config.yaml
head_dim: 32
norm_eps: 1e-06
positions: "rope"
optimizer: "cautious_adamw"
beta2: 0.98
weight_decay: 0.044
grad_clip: 0.5
decay_fraction: 0.82
seq_len: 512
train_tokens: 126100000
dataset: "wikipedia_en"
Each number is 50 + 10 x the weight over its row's rms, rounded and kept within 0 to 99. Layers, rows and columns count from 0. The size before them is the row's rms in percent of the matrix's.

# layer 8 MLP up, 128x64, rms 0.135, rows 11-36, columns 0-63
114:57 44 65 35 43 50 28 40 57 42 41 46 62 50 52 56 53 59 29 42 47 64 40 54 51 44 45 39 50 57 38 38 49 68 73 63 48 46 45 47 39 46 48 46 38 59 52 52 54 60 59 55 66 45 38 35 66 41 54 61 40 57 40 34
093:55 41 50 36 62 37 63 51 31 38 32 51 40 46 54 46 57 54 48 54 45 64 49 47 65 23 58 54 48 67 55 28 56 65 46 34 42 53 55 48 51 47 49 45 45 47 47 37 40 59 47 51 31 60 46 56 65 49 60 34 54 49 65 59
107:64 37 44 42 40 51 44 57 42 44 38 40 31 53 50 51 55 61 45 54 48 35 46 47 58 43 56 57 50 54 51 46 47 62 57 55 35 43 71 36 46 33 63 59 47 31 53 45 60 33 52 66 54 54 31 55 76 47 53 37 62 56 38 48
108:62 42 50 49 61 42 44 47 49 49 46 44 45 50 44 70 52 42 46 48 42 67 36 63 53 51 77 54 38 37 61 46 70 61 64 71 67 44 69 53 48 55 51 52 43 45 43 40 55 53 52 50 60 62 47 61 42 37 56 49 39 35 37 36
094:38 59 52 41 34 47 56 60 60 29 33 43 43 51 40 40 41 68 52 41 47 62 31 52 72 35 56 52 59 45 43 38 61 51 36 46 59 47 50 62 51 48 35 67 46 49 65 44 32 60 56 58 56 52 50 35 57 41 39 51 41 51 54 56
089:48 56 47 36 52 43 41 42 54 31 47 64 74 61 43 53 39 61 33 51 42 57 46 59 65 54 44 71 45 51 64 61 46 60 51 62 55 41 44 41 40 40 33 51 44 51 47 42 38 58 48 58 63 68 36 29 39 53 50 45 56 51 45 36
100:50 44 56 25 58 40 59 41 49 33 30 46 41 63 41 52 43 47 27 47 43 52 50 66 54 52 51 35 47 43 57 64 59 67 53 44 39 39 46 45 58 41 58 65 63 51 37 66 62 53 51 67 56 43 41 54 44 52 47 62 43 62 53 41
100:41 37 74 34 50 43 40 45 55 43 53 41 54 44 54 55 57 62 36 46 55 58 34 78 58 47 44 56 52 54 62 52 55 55 41 67 56 53 47 53 51 42 47 55 65 60 29 54 40 50 43 49 64 46 38 36 30 53 34 46 48 41 58 40
095:71 58 63 61 61 64 54 45 43 51 49 53 52 33 56 57 43 46 56 51 55 59 54 60 49 32 51 38 49 44 48 59 35 42 63 54 37 32 52 53 52 57 42 43 49 46 53 39 39 41 47 40 50 62 22 31 24 54 46 38 60 52 49 41
087:44 57 45 41 48 51 52 40 37 27 48 43 47 65 54 48 40 51 39 57 65 59 54 43 64 34 61 62 61 47 34 50 69 66 69 49 55 38 61 36 59 41 48 48 39 42 58 46 58 55 43 62 60 63 34 54 63 45 57 62 35 50 57 56
103:52 55 56 49 47 51 54 47 47 51 49 43 48 19 28 42 53 58 39 43 47 29 44 63 63 37 62 34 45 45 43 63 40 42 59 62 55 56 38 39 56 60 39 52 33 55 49 60 47 67 51 60 50 53 48 20 44 55 54 44 49 50 54 47
090:57 32 68 61 60 42 50 53 68 20 44 41 48 37 66 37 52 37 49 34 50 56 54 56 56 56 69 40 48 41 53 32 50 46 59 54 52 49 41 50 55 43 64 53 46 64 44 46 48 56 60 43 62 64 51 39 45 55 66 60 46 56 61 61
098:44 37 44 34 50 39 62 57 48 40 45 39 40 60 67 58 46 51 57 56 65 41 45 55 60 44 46 36 39 36 56 55 63 51 41 57 35 51 44 58 75 49 43 51 53 39 49 54 62 39 63 39 61 54 39 44 64 76 42 48 38 59 58 39
103:30 36 63 37 66 49 58 34 50 50 44 37 57 54 39 61 42 46 44 39 53 41 54 51 68 53 46 39 55 45 54 56 61 50 42 54 55 41 75 61 39 34 39 39 50 52 69 53 52 39 52 48 56 54 37 42 47 62 64 44 51 37 49 31
096:78 55 50 57 47 58 38 51 53 32 61 48 30 44 30 54 40 41 52 64 51 67 51 64 57 45 43 32 49 59 43 44 48 46 50 70 57 49 56 50 46 53 58 49 52 49 63 46 38 53 52 50 53 40 49 32 39 49 51 36 45 46 25 61
095:58 48 55 52 44 52 58 59 63 48 52 35 42 52 54 56 47 48 45 48 53 30 50 68 43 40 51 56 53 52 34 28 74 43 38 61 63 32 46 35 62 49 46 50 46 48 72 52 69 46 48 47 38 53 48 57 42 63 42 40 42 50 28 51
136:63 42 59 52 65 62 50 43 56 38 50 53 45 27 59 52 32 63 50 61 56 32 50 62 63 47 51 29 43 57 58 56 57 47 44 46 37 51 59 54 48 51 62 41 47 52 60 56 43 57 62 60 61 69 51 48 67 47 61 43 38 31 35 59
094:62 34 52 44 44 51 43 51 53 29 47 37 52 49 51 66 49 47 50 55 48 61 59 64 63 42 27 49 53 55 45 67 55 41 44 47 45 35 55 58 53 46 54 64 49 59 67 38 44 32 53 46 50 38 24 52 53 42 55 51 57 23 42 40
094:55 49 42 64 69 43 47 54 43 54 38 29 44 57 53 54 44 53 55 73 58 52 68 59 53 33 68 47 45 45 50 40 59 42 49 53 65 28 68 32 47 44 52 51 35 55 53 35 44 47 45 51 47 56 38 47 64 65 38 41 42 47 50 44
115:63 51 39 47 41 55 48 54 40 33 41 39 72 45 40 65 48 73 56 46 45 51 44 66 51 34 49 49 57 48 33 53 58 53 47 46 53 35 57 40 62 60 56 30 56 30 49 39 54 48 61 61 58 55 44 33 47 43 48 46 33 54 40 59
109:45 34 54 48 53 39 57 52 67 48 43 44 44 48 40 53 42 73 41 57 55 31 32 59 57 33 44 46 41 55 35 44 70 49 53 48 38 44 54 61 56 50 60 40 39 55 47 58 63 36 70 57 51 69 46 44 63 41 46 55 39 45 62 61
093:48 50 58 53 53 59 71 55 51 29 37 39 48 45 45 53 54 46 38 61 40 56 30 46 54 34 54 56 56 40 59 62 49 51 71 54 68 54 53 52 60 53 30 51 44 35 58 66 55 54 46 72 57 47 43 50 56 53 28 63 58 53 52 40
096:68 44 45 53 40 52 44 50 53 55 36 19 51 51 35 53 46 49 54 63 53 54 50 70 60 52 45 54 39 44 35 67 74 41 59 54 49 51 58 39 61 43 49 48 70 43 60 47 45 51 51 57 58 58 26 52 54 39 54 36 49 49 49 34
108:57 61 64 37 51 60 45 51 51 47 56 41 56 54 42 72 49 65 29 48 76 37 41 75 58 43 40 52 46 45 42 53 54 47 46 53 46 49 56 54 38 30 36 55 43 61 42 40 52 40 69 59 49 44 52 48 49 50 32 60 59 36 51 43
088:36 39 52 42 49 52 56 35 71 37 19 50 51 50 50 48 59 53 44 41 44 65 42 52 47 50 43 62 42 49 65 36 44 49 58 61 39 49 64 58 47 61 45 58 55 52 60 56 38 43 62 51 56 59 71 49 35 53 41 60 57 44 31 37
103:40 42 62 52 61 40 53 41 63 31 46 41 59 42 47 57 55 58 43 52 42 46 68 65 59 52 38 40 55 60 45 57 43 48 37 53 66 44 58 60 32 34 46 45 54 49 69 55 52 63 50 68 71 48 44 50 29 38 51 38 47 43 41 40
# layer 8 MLP down (transposed), 128x64, rms 0.119, rows 11-35, columns 0-63
110:49 46 65 54 57 57 49 61 33 37 34 75 35 49 46 38 73 62 54 64 48 43 43 50 55 51 66 55 46 59 45 42 49 37 40 29 55 63 51 43 56 45 50 43 69 40 44 33 59 61 44 56 55 51 50 63 37 50 54 61 54 51 48 52
110:45 53 55 41 32 60 41 44 66 56 64 44 59 53 51 55 24 52 36 38 75 64 48 50 32 50 45 47 39 41 48 51 62 49 62 53 48 45 36 49 42 51 43 51 43 58 62 59 44 52 66 60 64 31 38 47 55 48 45 62 37 61 47 43
112:38 28 54 54 50 49 34 42 55 63 55 54 43 38 49 41 43 50 51 50 45 43 53 78 55 51 49 30 49 56 52 48 51 55 47 51 66 46 32 55 39 57 55 36 70 57 38 71 43 64 37 44 46 55 64 44 67 60 45 61 57 54 45 58
112:52 54 55 59 57 39 38 44 51 58 57 35 28 70 52 53 51 23 62 59 50 67 51 46 49 54 55 45 44 50 43 47 64 35 61 46 71 53 40 59 62 47 63 49 42 45 62 58 62 49 47 50 44 57 44 52 48 31 58 59 59 39 48 29
100:58 64 51 51 41 37 49 70 61 44 67 38 49 43 61 34 47 58 43 32 56 38 49 36 42 40 59 65 61 36 53 58 40 44 40 54 45 56 46 54 47 62 51 37 49 48 36 63 58 60 63 47 43 57 68 40 40 52 61 61 36 57 65 51
085:41 45 56 60 64 55 45 40 55 56 48 38 53 57 70 27 54 46 53 57 52 54 43 61 53 24 49 56 36 38 42 61 36 36 32 56 39 46 56 48 66 41 42 54 47 56 48 44 47 49 48 50 63 52 43 69 51 52 35 48 72 32 47 50
099:47 60 36 56 67 53 57 57 39 56 56 56 53 40 74 40 52 43 52 48 52 60 56 38 40 46 69 36 44 34 54 58 53 51 41 50 29 47 47 54 70 54 51 58 46 59 40 52 51 47 38 42 62 30 33 36 43 57 32 49 43 65 52 46
099:39 57 41 57 40 36 59 34 58 66 66 60 71 78 38 74 51 42 56 58 52 56 47 45 57 27 49 34 43 39 38 47 46 68 51 58 48 53 58 60 45 41 37 54 48 48 53 45 53 53 47 42 53 47 59 54 51 58 56 46 42 51 44 44
092:52 43 42 53 50 60 56 36 58 51 56 55 43 60 54 45 53 21 59 50 53 67 63 52 44 40 44 52 36 47 50 31 37 57 72 46 30 48 46 52 43 56 48 45 37 43 56 47 38 43 39 54 28 57 45 37 59 47 68 36 39 44 59 39
083:31 49 44 52 61 62 53 30 42 47 50 68 49 57 53 68 41 58 53 42 61 57 42 33 57 41 49 54 43 62 67 41 27 55 40 36 34 52 65 33 35 57 47 35 41 53 52 36 42 51 55 62 55 56 55 48 43 52 41 51 51 57 63 48
107:29 53 44 35 42 50 47 38 51 55 53 48 49 61 62 69 43 41 47 42 48 58 57 48 67 36 36 43 56 43 63 34 28 46 45 48 39 59 31 51 41 41 38 43 49 51 65 37 43 55 54 71 43 46 65 55 55 45 38 56 50 35 44 54
084:52 33 43 50 48 66 59 47 45 48 32 45 52 29 48 59 58 64 50 45 37 45 58 45 58 52 35 63 48 72 45 52 59 75 28 54 44 46 55 39 42 53 66 50 50 34 48 53 57 45 53 45 34 58 48 67 46 69 46 42 53 45 49 49
100:65 34 37 54 49 67 37 50 57 42 60 55 37 65 55 46 59 57 55 49 60 42 77 58 44 62 41 37 41 33 57 48 33 52 53 62 36 57 34 55 65 63 56 47 56 44 36 44 50 44 43 39 50 40 51 43 48 49 35 65 48 62 53 54
099:60 57 57 47 36 68 54 50 36 42 41 41 42 47 42 36 72 53 57 53 52 46 41 40 49 54 18 39 46 59 42 39 66 66 44 46 60 38 57 52 46 52 69 56 52 37 39 35 50 44 50 62 41 52 56 60 56 63 56 48 56 59 41 57
097:43 43 42 50 63 49 60 45 46 57 53 42 39 57 61 52 42 38 43 78 38 66 44 35 50 52 53 46 54 44 48 51 48 47 73 48 51 30 46 52 50 58 62 44 59 60 27 46 41 65 54 58 35 35 55 34 55 38 45 56 35 39 58 47
084:53 44 40 43 45 49 39 60 67 66 52 42 54 49 38 52 39 55 31 35 36 46 53 42 38 29 42 41 30 45 43 70 38 49 56 47 41 53 48 57 54 50 34 70 39 63 49 42 44 58 49 35 63 42 46 42 51 65 50 59 53 62 61 44
141:52 43 67 54 51 33 31 54 57 63 57 64 51 46 70 38 42 52 63 57 61 41 31 41 66 53 55 31 40 54 45 60 61 38 55 43 29 62 58 59 34 64 46 40 44 52 55 60 51 55 41 51 44 45 51 44 66 43 57 58 58 50 60 54
100:49 59 31 50 40 40 64 53 49 48 42 67 46 61 32 56 42 60 44 57 54 26 37 40 52 42 48 78 56 64 46 48 49 59 56 45 64 41 59 44 50 46 65 58 48 45 42 49 64 56 61 64 46 52 66 53 55 64 63 42 62 43 39 53
094:57 37 51 45 44 51 50 66 38 47 40 52 43 70 39 59 44 64 48 36 54 55 45 51 45 50 41 45 40 66 51 52 49 46 60 47 59 60 57 33 41 51 51 50 64 33 42 67 38 57 54 22 57 42 34 55 42 43 71 63 62 46 55 62
125:60 54 48 55 25 68 54 49 47 41 62 39 75 47 52 56 49 47 63 52 40 63 57 67 44 51 35 56 53 57 61 44 61 36 47 30 52 48 51 45 51 67 52 29 56 48 62 53 50 54 39 55 44 47 61 43 62 38 47 63 36 60 61 42
110:58 47 51 66 61 43 40 35 58 48 50 65 29 72 53 51 42 57 56 54 68 55 45 66 63 62 52 55 34 48 46 57 59 57 56 36 41 50 42 52 51 50 37 37 46 50 34 51 51 61 54 57 43 58 51 50 49 43 41 81 46 41 53 67
089:33 41 45 44 49 45 48 53 35 48 53 54 45 50 70 27 43 35 51 35 39 39 43 45 52 68 68 51 53 52 43 47 40 36 51 55 56 52 51 47 40 41 14 48 42 65 55 59 38 52 31 59 45 45 55 47 54 54 48 52 35 51 56 55
088:57 51 46 66 47 47 57 45 38 60 39 76 48 72 40 53 60 58 46 49 21 49 38 55 53 54 37 49 53 52 52 50 48 39 27 48 54 41 52 65 50 49 43 49 54 43 56 61 53 57 61 50 35 51 48 42 27 72 53 45 49 43 63 53
126:52 36 50 46 34 55 49 60 66 59 51 44 49 56 59 42 40 50 51 56 48 50 53 62 40 45 37 33 49 42 35 46 48 74 52 55 47 57 46 55 46 39 73 50 52 39 45 51 47 68 19 46 64 53 62 54 35 52 61 52 66 55 62 56
072:51 58 66 42 39 53 29 53 74 41 40 42 46 71 47 40 56 48 68 46 51 39 51 48 65 47 34 46 48 51 33 54 40 50 58 43 55 54 68 43 41 43 35 44 55 40 28 45 41 51 45 52 62 54 47 43 68 58 59 40 52 44 42 41